Part of a small language model's weights.
Size: 11 layers, 10 heads of 64, MLP 2560 GELU, vocabulary 17054.
Training: 780M tokens, 16965 steps.
Each number is 50 + 15 x the weight over the matrix's rms, rounded and kept within 0 to 99. Layers, rows and columns count from 0.

# layer 2 attention output (transposed), 640x640, rms 0.03, rows 244-255, columns 160-239
64 48 80 59 43 56 42 67 44 40 28 74 60 30 46 46 58 48 33 65 57 48 25 40 63 19 34 57 71 71 64 55 39 51 23 47 40 80 63 50 44 54 58 83 50 61 29 39 34 24 54 51 43 44 37 61 55 54 56 56 63 42 60 71 47 79 17 60 47 79 53 44 52 49 41 56 70 48 22 44
52 57 51 49 31 53 43 36 58 70 52 36 63 60 31 45 67 50 49 50 68 29 58 35 54 56 47 85 48 47 84 47 61 44 48 52 91 44 91 73 50 56 67 71 47 56 41 38 37 54 71 36 58 74 57 35 47 43 53 38 31 53 40 57 73 60 31 56 53 54 57 47 53 65 54 56 28 38 34 38
43 24 44 35 51 61 62 71 67 50 49 51 39 61 57 53 55 60 57 46 70 73 60 48 26 63 36 32 54 43 52 47 29 39 55 58 52 42 35 25 51 52 45 87 68 41 19 61 60 28 68 80 25 55 58 43 58 55 38 58 52 37 39 57 45 27 28 50 44 16 46 45 53 52 74 57 56 48 30 37
49 45 22 70 59 55 62 37 36 40 64 58 50 44 89 36 63 40 28 53 53 44 53 12 58 49 65 34 44 42 45 60 50 63 42 62 35 45 46 56 10 75 44 63 51 60 40 36 70 70 35 41 62 82 31 58 33 63 49 43 47 39 51 37 46 16 38 47 59 65 45 45 53 55 52 27 54 66 64 69
64 67 80 60 13 68 73 62 37 19 38 64 47 43 38 59 50 61 58 38 63 52 49 62 70 25 44 75 40 44 71 58 31 27 51 55 51 64 55 69 40 28 40 23 35 40 51 42 33 57 23 67 61 64 41 67 57 39 50 60 43 55 53 38 44 32 96 33 59 28 59 34 53 41 31 32 54 40 57 22
55 52 74 66 64 50 54 34 42 66 40 11 56 34 65 39 37 54 52 50 51 42 56 70 43 53 50 53 49 51 68 39 66 42 77 58 58 29 46 52 24 54 29 54 43 46 42 29 29 58 67 57 66 62 59 61 31 47 54 73 48 48 42 61 62 46 33 54 29 52 46 64 50 51 60 87 77 54 53 52
40 52 88 88 30 63 67 67 78 74 50 28 36 46 20 39 34 46 71 57 37 38 49 61 49 52 44 82 35 44 52 49 55 35 48 75 73 62 61 50 58 54 59 68 63 28 55 30 70 71 37 51 47 70 68 67 46 50 40 49 18 42 24 67 78 57 63 36 43 37 75 54 31 34 27 63 57 39 57 66
46 42 53 69 64 49 39 54 73 56 44 71 60 55 68 49 48 56 66 84 34 63 43 45 37 68 34 21 48 43 46 63 53 51 60 58 29 46 42 79 49 49 56 37 53 35 63 60 66 44 50 41 29 61 42 74 72 60 26 39 59 84 44 56 52 46 33 41 67 36 48 57 50 39 75 54 43 41 35 48
43 60 51 59 77 50 59 49 49 37 75 47 30 60 54 64 46 37 58 33 14 55 31 47 56 73 50 59 45 59 47 48 30 25 30 70 50 44 47 58 39 68 55 27 59 48 66 60 25 43 75 53 48 52 25 63 49 45 37 51 41 45 65 67 41 49 49 39 52 48 46 37 53 41 42 59 19 62 46 48
38 58 53 75 46 26 46 52 24 72 59 77 47 68 69 86 32 34 30 28 48 48 50 60 51 61 53 49 69 61 56 36 61 36 49 59 56 47 42 36 29 40 48 52 53 46 49 59 53 42 57 48 67 49 60 65 57 36 39 41 40 59 71 72 49 46 71 49 73 43 42 56 40 38 60 59 50 20 43 63
53 71 50 60 35 50 55 42 50 85 39 32 64 46 64 72 69 47 54 52 49 38 54 67 41 51 33 47 31 60 47 44 98 42 28 63 17 45 27 78 22 56 55 65 38 37 58 24 42 45 45 70 46 56 25 71 60 40 84 44 78 59 60 36 34 36 38 53 57 46 00 15 66 33 66 67 52 55 47 62
59 55 42 40 53 49 37 29 54 50 57 53 42 44 56 38 82 35 64 61 36 36 76 25 61 64 32 46 99 75 44 34 64 35 33 58 58 32 24 42 36 26 69 51 72 62 42 30 77 43 50 39 70 68 73 40 58 62 37 49 33 32 57 50 43 54 26 67 54 40 59 54 55 64 74 74 61 28 37 66
# layer 2 attention value, 640x640, rms 0.0241, rows 245-255, columns 160-239
79 60 59 45 67 63 43 48 19 56 60 48 54 76 43 57 50 38 59 68 38 35 54 47 51 25 31 29 46 54 27 30 56 42 56 66 56 26 33 54 39 60 32 45 48 57 63 48 36 71 46 34 62 44 36 38 43 28 50 43 51 57 44 73 51 48 56 43 44 70 44 27 28 20 53 49 48 61 70 54
36 45 50 59 41 21 54 63 62 61 60 50 53 30 48 54 60 33 50 51 45 39 60 64 53 36 64 75 49 46 47 46 99 59 58 33 58 62 53 61 70 25 51 23 53 35 63 36 49 68 72 64 32 57 43 50 51 73 39 64 62 74 31 49 62 30 30 48 31 66 63 43 42 43 40 73 45 41 68 77
49 26 45 50 58 35 13 70 63 58 58 62 47 41 48 43 53 43 50 65 49 51 60 55 51 52 44 80 50 57 48 37 27 26 47 28 68 69 47 40 50 34 57 27 25 54 80 56 55 46 59 34 54 31 54 52 50 51 24 38 34 49 60 55 57 45 42 74 57 36 44 44 59 40 65 56 45 68 43 09
58 31 55 65 53 57 75 59 76 54 53 52 35 51 47 50 70 54 49 78 32 27 51 44 33 53 27 33 56 41 50 51 55 73 81 48 47 46 27 48 49 70 58 66 55 50 42 33 38 36 64 55 47 62 69 43 42 68 34 64 43 59 62 54 55 40 45 39 66 70 29 43 61 53 53 76 85 68 46 68
61 51 70 56 52 52 43 52 76 18 70 64 73 51 20 32 32 57 59 49 46 41 29 58 48 44 38 56 29 55 24 25 41 46 60 39 29 74 28 65 49 76 38 61 69 76 57 68 67 61 71 61 43 49 39 39 56 42 50 66 42 63 61 51 34 50 48 44 31 33 63 43 58 45 26 51 47 56 47 44
49 41 51 47 71 35 51 49 41 18 47 68 65 44 49 41 48 45 56 53 51 33 32 51 51 36 57 61 49 47 26 49 64 44 56 36 36 58 35 54 56 39 45 51 56 43 41 43 23 63 50 48 51 83 19 27 50 22 65 50 41 46 03 14 54 64 78 49 62 51 57 55 56 56 52 47 52 34 42 56
33 65 71 22 73 40 60 58 56 41 18 79 63 45 56 59 64 76 34 34 50 52 48 60 36 27 44 54 42 65 72 51 71 40 45 53 23 32 47 43 57 36 48 42 46 66 35 52 53 48 45 56 49 57 43 52 38 42 58 42 49 58 37 27 70 66 40 57 65 36 56 63 40 38 58 78 53 57 41 64
61 23 33 46 53 50 37 49 74 41 50 48 40 39 47 42 36 38 56 57 40 20 44 65 29 39 46 62 72 53 76 45 35 42 68 41 39 47 35 29 28 51 39 43 75 30 41 56 62 64 26 41 38 45 85 06 53 64 50 35 30 31 45 15 48 65 39 51 22 54 37 40 66 41 57 38 27 24 87 40
43 49 55 65 48 54 51 69 39 66 40 51 26 44 29 58 83 41 37 34 56 61 32 39 63 49 42 60 42 41 41 51 49 40 84 45 61 46 56 58 34 28 42 58 40 51 41 60 42 57 81 49 58 67 69 61 53 57 57 39 00 75 64 39 37 41 51 45 35 29 74 39 34 68 42 75 42 47 50 83
72 57 76 50 39 60 39 41 08 05 21 46 64 76 67 63 22 31 53 67 39 50 67 54 55 53 36 25 54 41 51 52 31 48 51 51 50 57 77 62 55 35 31 42 70 76 60 73 39 47 76 49 50 47 29 74 37 54 38 45 70 64 37 31 54 49 54 67 42 36 52 25 72 38 25 34 28 67 45 50
43 56 66 44 29 47 62 20 39 50 34 60 68 45 37 27 30 47 38 24 58 72 37 53 46 26 52 50 30 66 47 60 71 33 42 67 26 77 81 48 37 43 47 39 45 64 54 49 44 57 69 61 45 49 42 54 49 33 59 88 46 53 66 35 68 33 49 58 33 25 48 45 48 28 41 77 72 36 46 61
# layer 2 attention query, 640x640, rms 0.0241, rows 256-288, columns 160-239
60 58 41 43 57 60 58 42 62 56 65 42 70 27 39 45 48 36 59 69 55 49 57 47 46 63 53 58 69 65 36 19 44 61 38 49 34 69 26 38 63 68 71 69 45 43 46 59 11 51 35 47 45 41 42 50 70 79 59 58 32 41 39 61 71 50 53 60 63 49 46 76 59 59 32 46 37 64 45 33
43 61 36 55 49 54 64 48 54 76 56 48 54 33 54 62 43 34 56 50 53 49 71 66 49 43 33 40 61 51 43 30 61 35 35 47 45 59 27 44 44 54 70 62 43 36 37 34 08 47 62 22 58 43 34 57 66 78 53 57 69 55 47 83 56 67 45 51 67 65 47 50 77 66 47 33 29 57 42 34
52 52 41 45 50 56 47 52 63 41 38 47 50 52 58 57 53 26 52 61 46 47 37 49 52 59 58 29 36 43 84 25 61 53 56 55 81 46 33 44 33 45 57 59 35 57 57 68 11 61 57 44 67 33 56 24 57 70 12 32 60 51 36 37 56 35 48 36 43 56 57 21 63 53 48 47 57 51 62 29
57 29 39 39 65 61 73 36 59 53 47 46 48 60 39 49 55 47 40 52 52 60 60 57 61 42 58 69 64 54 61 44 19 61 41 42 58 52 58 28 56 63 52 51 64 48 36 59 51 45 44 64 30 33 64 66 58 59 73 70 31 61 45 42 52 50 66 51 29 55 63 54 53 52 48 49 31 44 30 53
21 33 54 60 51 42 44 45 59 35 50 08 39 57 67 30 35 35 59 21 58 56 68 54 51 38 36 59 28 70 28 69 24 30 59 36 53 34 34 33 50 62 47 58 31 38 59 43 42 57 70 56 36 64 58 52 54 53 33 46 46 65 51 63 63 40 67 46 51 41 54 31 39 43 44 67 47 53 51 45
64 34 34 74 78 59 49 61 48 46 43 18 48 48 67 70 55 38 30 68 97 62 35 41 54 48 49 39 63 51 59 73 32 58 24 68 60 69 53 75 60 66 68 50 39 25 69 45 35 57 34 68 31 66 43 51 44 53 38 52 60 53 37 51 71 81 47 52 63 53 38 46 35 40 68 30 69 35 68 28
40 56 58 51 62 52 39 39 45 33 53 63 40 22 45 43 45 57 50 41 28 66 17 39 50 83 60 55 66 73 62 53 50 29 30 64 35 30 61 34 80 47 81 40 44 51 54 48 69 40 38 78 43 45 37 46 53 45 65 66 56 46 40 33 63 38 61 43 61 55 33 44 59 42 31 39 21 59 33 60
17 43 44 36 41 32 44 42 41 58 65 50 57 49 59 67 35 65 50 29 46 51 74 59 41 29 46 42 47 48 40 37 51 51 54 40 68 31 60 52 30 39 49 42 59 35 60 55 52 48 53 49 71 57 55 37 50 53 40 64 78 60 71 40 70 32 48 44 52 20 50 30 43 32 57 62 48 57 47 33
52 44 70 34 76 50 63 48 27 25 55 36 58 58 41 39 72 44 35 68 41 21 58 49 47 34 51 38 62 45 68 53 69 54 45 63 37 33 49 56 58 30 40 65 48 44 36 49 55 41 46 67 50 65 63 43 63 54 53 80 66 46 58 59 43 34 48 47 58 44 30 34 32 47 46 57 58 39 54 50
67 51 46 70 39 59 42 55 62 51 47 22 34 25 95 33 69 30 63 59 43 67 61 65 47 56 57 39 63 67 33 38 51 54 44 46 62 54 34 47 49 68 26 71 38 42 44 34 71 29 61 41 48 43 48 46 31 85 30 74 55 53 36 53 72 57 33 66 44 60 51 55 50 56 61 62 31 53 55 50
43 45 50 44 21 57 36 50 59 66 56 41 52 58 75 71 60 90 91 38 48 40 54 39 39 46 35 39 28 54 32 59 68 43 41 44 55 41 51 51 38 18 34 21 46 66 55 44 78 60 38 44 45 53 55 57 60 61 65 56 50 51 44 49 63 47 33 59 46 53 56 62 55 44 36 57 36 52 52 57
46 45 42 50 65 64 49 41 40 40 49 57 60 41 59 63 54 45 37 52 21 59 51 47 60 64 44 63 58 20 25 50 53 52 60 58 35 60 51 42 70 56 49 62 43 40 56 59 31 67 63 43 42 70 35 27 65 21 22 47 66 62 26 61 25 22 51 54 64 63 60 47 65 41 58 49 43 59 69 52
43 52 36 38 60 64 27 52 48 56 48 41 36 66 49 65 32 54 37 34 68 54 49 54 34 49 50 58 50 45 51 45 55 72 36 45 39 80 54 47 29 32 65 70 45 37 61 50 44 36 46 61 45 45 65 41 44 38 41 22 52 40 46 38 58 55 42 78 47 49 31 70 39 40 54 53 62 49 55 41
56 67 57 76 44 40 70 64 67 77 35 38 60 65 78 55 68 58 55 51 69 52 67 44 44 49 46 46 62 47 51 60 45 59 29 78 13 45 47 30 70 43 67 63 60 85 58 50 58 40 10 63 71 81 44 43 63 43 57 62 76 37 47 64 30 71 89 53 66 57 47 31 29 51 41 59 47 46 47 57
67 58 56 48 43 48 60 48 58 33 45 47 30 70 38 48 67 38 55 59 27 38 48 55 66 44 60 58 20 61 44 42 49 55 62 55 24 45 61 61 75 55 43 67 47 29 38 38 49 50 40 39 62 63 49 60 57 53 58 38 17 47 33 54 50 37 76 56 58 56 46 32 81 50 37 54 53 49 31 37
50 42 70 44 27 56 75 54 23 59 53 81 48 56 47 90 66 34 50 67 39 62 49 74 56 39 57 47 46 47 35 43 53 37 52 35 56 64 60 56 51 27 56 62 47 50 60 42 61 65 67 26 40 56 43 26 40 44 87 89 52 62 65 63 41 49 64 55 28 29 61 54 30 14 39 43 62 42 43 70
41 54 53 59 35 39 44 49 49 71 57 34 29 16 39 38 37 65 52 53 65 63 61 46 40 36 22 67 49 44 41 27 64 55 53 25 44 47 26 52 59 56 55 59 33 50 50 42 27 50 47 55 29 56 63 41 42 45 42 36 51 32 37 61 63 19 57 56 58 61 32 47 45 64 66 46 58 52 41 08
62 33 53 49 29 33 50 41 56 56 52 47 63 37 53 43 39 61 66 70 45 57 33 58 54 48 45 70 30 61 73 29 74 66 49 56 65 63 50 60 61 48 46 64 42 77 51 29 31 35 51 38 50 73 55 48 80 48 45 88 27 55 64 84 39 53 45 60 39 54 27 25 51 28 50 19 40 51 30 41
58 61 47 34 36 27 67 56 57 43 35 65 51 47 53 40 51 60 44 61 37 50 42 38 42 34 46 49 53 60 60 48 54 23 59 34 85 25 65 58 43 54 47 61 50 57 38 22 52 64 45 58 38 35 46 58 88 55 56 55 08 53 45 31 79 47 58 53 64 64 54 58 56 36 55 60 41 68 42 85
51 56 81 49 47 54 46 55 52 23 31 45 51 26 70 34 50 46 43 64 40 57 68 53 37 24 61 58 38 76 36 66 37 30 40 39 52 33 50 49 33 42 40 62 61 40 56 48 37 41 66 68 59 57 37 46 61 25 55 47 44 34 69 62 46 57 55 51 56 64 35 47 68 46 30 36 79 53 53 59
43 45 73 52 46 74 60 50 71 42 22 54 48 63 72 57 16 71 69 53 13 59 63 52 43 45 45 56 50 57 45 72 73 53 52 28 50 65 49 57 69 63 40 33 59 51 63 44 59 57 60 57 49 58 56 68 57 47 41 53 53 42 64 55 54 28 28 70 34 67 49 46 59 56 46 23 18 50 61 36
74 54 58 48 56 80 42 51 37 51 54 34 25 55 63 49 68 18 50 77 57 38 80 48 61 43 47 65 59 55 34 42 45 40 54 30 48 62 47 57 44 61 61 57 46 32 73 61 41 50 56 48 60 39 60 34 69 70 75 54 71 34 44 51 63 76 51 41 55 51 49 57 42 47 50 56 33 61 66 26
53 40 39 66 55 53 42 61 37 61 40 34 27 54 64 65 55 40 46 83 55 30 66 64 45 64 45 60 44 44 76 52 52 38 43 40 58 63 59 68 66 54 63 39 29 43 46 57 50 29 45 60 64 43 49 72 23 66 66 44 47 44 53 45 53 44 52 71 47 53 55 48 25 46 46 51 38 67 45 43
54 49 48 57 45 91 40 22 41 48 50 56 67 41 39 42 71 49 35 62 60 71 59 38 74 46 80 53 36 70 59 41 44 47 59 55 38 61 49 26 51 51 48 65 49 56 57 53 30 51 55 48 37 49 26 42 49 59 68 51 45 53 27 53 39 40 52 35 78 44 63 60 40 53 65 71 55 49 42 45
42 50 48 40 55 53 68 24 37 32 29 58 41 50 46 62 53 52 40 58 43 53 61 35 50 53 52 42 43 48 50 64 61 40 50 52 81 43 50 65 72 59 45 52 46 73 45 58 32 30 33 60 59 38 35 50 62 32 64 41 37 70 27 41 48 57 48 36 65 74 63 27 51 47 32 26 44 60 33 90
23 76 38 57 55 44 36 55 56 37 36 38 54 55 37 31 33 38 58 39 60 35 44 25 56 44 63 41 40 32 36 77 71 35 34 59 65 47 31 42 52 60 58 65 51 51 39 82 36 45 57 56 41 56 51 35 41 57 53 30 43 48 29 40 51 49 55 50 59 51 44 46 60 64 55 63 39 22 59 43
67 41 50 52 47 56 27 51 43 45 60 39 51 68 38 55 63 64 57 67 38 52 43 51 65 31 79 35 40 38 35 75 51 40 76 64 21 56 79 20 61 54 60 27 33 36 38 41 50 50 64 42 46 60 86 50 30 38 46 64 41 40 45 33 42 34 48 39 54 74 34 70 54 65 48 55 38 48 59 62
49 39 43 40 34 55 59 60 45 35 39 50 44 41 63 45 63 50 69 62 34 50 58 48 37 56 55 48 36 72 59 34 39 23 37 38 51 43 43 29 38 50 68 48 69 39 50 50 63 33 63 27 45 80 70 49 32 43 62 51 45 60 56 66 64 49 41 47 63 49 21 53 56 40 45 48 34 49 56 41
73 75 71 44 60 45 42 34 70 36 43 43 54 54 72 22 63 51 61 76 78 45 29 41 47 56 41 55 48 42 48 69 49 45 60 41 57 77 45 56 45 54 62 53 55 67 51 58 54 73 43 60 59 61 39 69 78 29 58 21 36 32 60 67 45 56 31 57 61 52 49 44 69 44 45 52 50 55 68 36
48 47 64 36 44 33 48 53 56 41 45 22 30 50 45 43 36 61 44 34 67 39 26 52 28 57 35 37 44 49 56 64 78 39 40 33 40 44 35 50 60 33 46 49 26 62 47 51 60 44 69 18 34 43 45 20 44 50 75 82 43 36 35 68 31 40 39 45 32 20 39 49 62 19 61 52 68 35 42 55
59 33 56 51 23 67 58 54 63 48 81 43 74 32 71 64 58 50 45 80 40 42 70 72 44 54 33 42 52 47 42 35 32 63 30 71 35 65 71 68 24 56 73 21 42 62 39 35 55 52 65 80 37 34 36 61 41 39 25 27 71 49 48 53 34 50 39 77 33 30 34 47 29 56 55 61 74 46 71 43
50 60 56 90 66 69 59 45 35 48 50 44 27 63 72 59 73 41 57 83 34 70 72 43 51 47 68 57 46 44 63 33 36 60 20 40 73 63 48 56 37 50 49 48 75 30 47 45 48 41 68 39 43 41 63 53 53 36 54 38 46 52 33 49 37 56 27 53 59 63 55 41 54 28 63 51 60 49 49 63
19 56 35 35 62 54 58 58 43 51 48 65 77 44 45 27 63 46 56 68 39 79 56 52 24 45 73 57 61 58 44 38 58 47 28 63 68 58 33 40 54 66 65 63 16 57 57 60 70 43 35 46 46 41 65 36 35 50 60 52 38 73 35 76 40 58 56 52 48 50 35 66 78 63 54 50 51 34 35 60
# layer 2 attention key, 640x640, rms 0.0241, rows 256-287, columns 160-239
58 60 69 49 38 47 68 38 50 53 38 38 45 41 42 65 53 71 57 33 38 48 42 53 43 49 29 52 28 29 64 63 68 69 45 70 49 37 75 58 53 37 68 43 52 49 75 31 68 64 59 37 45 63 47 50 28 23 49 60 34 65 42 31 42 83 43 57 70 53 58 67 40 60 56 48 51 40 56 31
58 56 28 24 57 60 35 51 60 52 66 29 44 76 51 38 44 63 27 76 42 43 66 63 60 55 67 39 59 68 43 36 53 44 61 64 48 51 37 83 60 69 54 60 68 40 56 65 00 17 50 60 46 58 41 35 68 85 55 38 87 41 48 46 79 77 40 52 39 36 42 46 50 44 48 28 68 30 47 15
76 63 72 45 41 57 51 69 65 46 65 74 51 52 56 49 50 39 66 60 56 42 34 39 51 47 56 78 51 41 34 31 25 39 40 71 60 41 55 42 33 64 33 37 46 53 73 63 26 36 48 61 61 54 48 46 39 26 72 43 39 59 52 42 52 64 57 60 77 35 15 38 53 57 25 31 36 37 54 42
48 56 60 48 50 53 29 20 38 67 49 42 44 43 34 38 52 27 31 48 48 46 29 30 49 37 70 58 50 81 64 18 25 50 47 72 52 49 38 54 51 79 50 52 28 47 41 38 39 28 52 52 58 28 44 66 44 61 72 45 27 76 43 34 56 68 32 42 58 73 45 64 68 58 48 49 64 47 52 30
64 32 54 49 47 49 61 62 59 53 45 47 09 62 60 43 52 42 56 50 47 55 40 54 57 58 61 66 55 33 59 43 63 53 44 50 81 68 27 44 67 52 68 59 69 31 78 73 63 35 54 62 69 53 70 40 38 54 61 56 47 53 72 66 49 25 56 68 46 55 53 40 47 70 30 45 57 50 41 61
40 75 37 37 59 53 36 53 55 44 76 55 52 58 53 32 40 43 41 71 56 62 44 75 36 51 38 40 53 60 71 28 67 49 45 57 72 32 42 63 42 37 54 55 56 64 70 63 24 60 57 51 54 77 42 58 34 57 36 51 48 54 48 56 36 68 48 56 37 43 61 47 28 81 45 47 27 32 48 28
46 31 30 46 37 41 51 44 46 55 52 52 47 63 55 51 58 47 55 52 53 64 51 42 57 60 72 44 36 52 81 71 47 30 60 34 51 53 74 56 43 52 40 50 55 37 36 56 55 65 53 32 43 42 60 33 51 58 33 50 30 46 66 25 43 53 39 34 55 45 52 70 40 39 39 53 57 39 52 62
42 59 76 29 34 47 71 40 50 48 56 47 60 62 55 46 39 56 59 49 54 56 45 63 43 37 52 46 49 57 58 49 36 68 66 55 55 50 65 45 38 37 25 62 66 60 53 40 69 50 26 42 49 51 42 65 74 29 45 39 31 41 66 69 43 39 61 56 58 25 63 47 47 45 47 52 57 54 49 69
39 32 61 35 57 51 26 40 67 44 70 55 74 53 35 53 56 49 45 38 52 57 49 52 49 42 61 47 55 75 26 38 42 70 69 55 65 71 47 29 53 67 33 32 55 36 51 56 43 63 70 32 58 54 24 49 52 50 58 50 47 64 57 50 36 63 70 44 54 44 43 51 50 45 57 49 37 11 53 25
58 65 61 78 41 76 58 48 51 56 86 64 53 46 52 48 37 36 64 37 53 36 47 65 41 49 43 42 54 34 58 28 43 36 28 47 61 39 33 52 57 56 32 43 57 68 35 37 48 64 52 29 69 44 38 38 50 70 38 59 24 56 46 61 77 40 65 40 63 39 59 41 63 38 54 47 43 46 42 46
61 55 34 68 72 48 40 62 43 44 45 31 53 51 47 39 68 49 52 55 82 56 48 75 43 58 39 47 46 44 53 71 63 49 64 30 50 67 46 16 55 47 59 41 30 40 80 40 44 43 52 46 68 54 52 57 74 53 45 57 82 51 41 44 56 42 60 64 46 71 49 39 39 56 26 36 48 62 48 42
48 43 49 63 56 54 47 66 56 59 40 69 64 31 39 52 64 25 33 46 68 35 63 54 38 53 48 48 52 60 34 32 60 57 68 61 54 56 40 56 49 38 47 48 22 52 49 64 35 45 37 80 62 55 66 38 55 60 43 80 63 48 34 28 66 36 53 73 59 44 51 42 39 52 62 45 43 40 42 38
48 53 58 58 69 32 21 80 38 63 62 59 50 38 82 39 70 28 41 51 68 66 49 55 61 40 54 63 21 70 34 46 35 37 52 51 65 80 49 57 34 67 47 79 70 41 70 26 45 30 50 66 72 75 54 48 34 58 66 57 54 42 68 48 16 64 51 35 57 43 26 63 36 47 41 32 45 50 59 58
79 68 43 59 32 24 56 64 71 51 43 63 50 55 49 40 42 27 45 47 37 45 47 83 61 41 46 49 58 48 71 70 44 50 42 49 72 43 73 55 62 48 62 38 72 16 67 64 65 47 75 45 51 64 24 58 40 58 70 41 47 68 59 49 46 35 59 69 51 65 52 45 34 35 43 86 36 65 54 69
49 58 49 46 60 70 58 45 27 47 38 66 65 45 43 64 39 38 23 45 57 51 53 29 39 32 38 34 53 62 32 70 55 52 52 65 54 63 51 66 34 49 69 41 66 68 26 36 64 43 51 48 58 47 57 52 52 43 34 57 43 45 45 48 35 35 32 65 48 51 85 43 44 31 51 48 47 61 68 61
42 70 43 43 64 51 33 30 38 46 81 60 46 59 51 55 41 63 62 73 59 63 67 58 78 51 59 63 31 42 41 57 68 54 44 53 39 47 52 37 45 28 43 43 65 52 20 55 63 50 52 68 02 53 66 44 50 41 51 29 49 63 88 66 46 35 47 40 33 59 56 46 42 37 44 53 69 41 65 49
51 37 50 52 73 75 39 50 24 76 42 28 60 62 77 25 55 68 81 65 38 75 25 42 52 66 49 48 64 45 49 47 34 59 40 35 27 52 40 24 32 57 61 52 36 61 72 52 24 30 46 47 54 61 47 56 59 45 52 76 54 48 71 55 37 62 50 54 43 31 74 46 76 51 49 28 69 65 46 59
35 63 34 50 74 62 43 41 57 41 47 42 48 62 59 53 55 48 50 52 79 55 56 49 39 34 45 58 49 43 51 49 53 40 55 59 62 49 49 48 45 48 43 48 19 57 65 63 32 74 45 37 44 32 55 76 44 30 34 27 51 48 55 41 66 25 45 48 47 59 32 60 62 65 46 61 54 24 51 78
18 28 44 66 52 74 24 21 28 44 60 37 62 43 46 53 59 50 62 47 67 45 34 49 54 51 51 52 47 71 40 55 51 53 46 43 36 58 56 54 45 41 65 48 39 37 43 63 46 52 64 52 59 61 32 59 57 47 29 74 48 29 57 51 45 61 48 44 44 54 47 46 53 37 62 41 20 37 55 54
44 36 39 36 36 60 13 50 34 35 16 42 50 48 36 45 43 38 64 71 72 29 22 51 49 36 47 70 54 70 42 15 54 46 34 16 30 44 35 52 49 52 46 35 67 57 75 61 43 69 53 63 58 43 56 41 48 25 45 49 60 64 38 50 53 44 50 24 66 72 65 53 39 45 65 51 40 40 74 53
33 40 42 71 53 33 49 41 50 53 38 53 34 41 64 54 47 57 66 35 65 54 43 41 38 75 58 34 47 44 50 61 76 74 46 47 28 67 50 41 68 58 30 40 51 73 44 56 66 60 47 61 74 48 60 70 74 63 42 55 35 68 74 47 34 40 57 48 52 57 46 50 56 70 47 80 45 56 53 44
54 68 43 55 55 71 39 55 27 57 52 45 47 37 48 55 55 62 40 27 46 63 30 49 24 46 55 62 54 55 62 10 56 44 47 57 74 48 42 40 77 38 34 58 60 33 39 47 43 73 38 50 50 37 49 44 46 63 62 62 51 42 40 62 53 53 53 64 45 75 22 31 64 64 63 43 38 53 47 57
55 47 36 36 54 53 37 42 53 53 38 56 52 22 71 37 45 67 57 40 23 59 15 62 45 46 57 47 54 57 38 22 48 37 57 45 49 34 40 60 54 49 47 34 57 69 31 49 33 34 39 23 51 67 51 46 76 28 45 47 41 42 38 42 65 58 61 56 46 34 37 58 49 54 35 26 56 60 61 59
68 51 44 54 67 50 28 46 60 59 80 67 63 49 63 71 61 20 52 54 28 49 28 44 52 57 57 60 30 50 23 44 56 55 50 60 61 52 43 69 08 73 65 53 32 50 67 63 42 33 79 29 44 34 37 31 50 65 49 39 43 78 56 44 66 70 48 60 55 67 50 60 47 46 63 29 65 29 38 35
46 59 67 79 66 63 59 38 58 53 73 45 50 56 48 53 69 52 39 41 50 28 65 61 21 34 53 72 54 79 45 42 76 43 30 33 39 63 57 53 76 57 59 44 72 28 53 55 72 35 66 55 38 55 57 50 69 49 42 46 77 49 47 52 44 52 51 45 56 53 51 68 44 49 56 41 38 52 36 48
56 40 57 55 68 57 19 72 58 32 39 38 38 55 56 50 50 32 48 58 39 47 20 50 75 58 69 54 67 62 63 44 46 33 37 39 64 57 38 50 33 27 32 67 79 41 66 52 41 50 66 60 33 50 49 38 49 58 66 50 70 55 53 56 57 59 29 50 38 56 41 44 46 57 60 47 56 61 60 63
61 76 58 74 63 23 74 45 37 38 31 68 59 53 68 39 48 64 30 56 38 62 36 59 31 65 36 30 47 56 41 49 35 62 43 69 52 47 71 43 58 45 43 58 50 56 43 39 52 30 41 31 58 63 32 49 53 52 37 52 44 43 52 29 39 43 57 47 52 54 49 47 42 36 47 54 61 57 35 68
42 65 41 57 57 62 40 30 65 56 39 49 52 52 43 38 62 68 61 52 55 44 59 60 56 25 49 54 76 32 48 62 34 65 38 48 65 51 16 54 63 56 33 45 35 31 45 53 48 57 58 30 37 62 61 59 54 58 23 33 45 37 41 36 26 77 54 55 48 47 54 69 40 65 44 26 85 51 38 30
55 70 46 55 59 53 70 51 60 46 35 61 52 70 53 53 53 37 47 55 61 36 63 24 50 55 62 63 53 30 60 84 33 65 37 19 49 65 72 28 61 50 55 50 54 32 67 46 88 41 45 46 71 50 49 40 49 54 43 50 55 60 46 66 58 52 57 48 37 62 54 59 32 47 73 58 57 45 58 72
53 43 64 56 59 33 61 33 59 62 72 33 57 47 61 38 41 46 47 59 41 71 74 62 42 65 81 71 55 45 37 40 47 57 61 61 46 52 44 63 57 48 45 51 43 36 37 33 32 71 43 53 47 53 22 47 70 52 49 51 62 51 64 54 49 34 64 40 87 42 34 53 41 18 53 61 34 52 28 45
61 55 66 40 44 51 75 23 52 57 57 48 60 54 52 51 31 31 48 19 61 57 56 42 36 46 54 30 35 46 54 55 31 22 32 64 55 35 47 47 48 45 52 54 39 58 82 30 50 85 57 34 58 51 39 53 45 50 34 64 43 58 56 58 40 61 50 40 41 57 33 35 42 18 44 66 58 72 59 57
62 40 42 09 51 23 31 73 58 34 42 53 59 43 66 59 35 63 12 46 48 40 24 57 61 46 81 26 66 44 42 44 34 41 78 77 49 60 50 65 40 58 64 76 33 45 25 56 51 49 58 53 36 55 62 41 26 47 42 52 38 47 69 43 63 45 50 54 37 65 55 41 68 57 61 58 47 40 56 55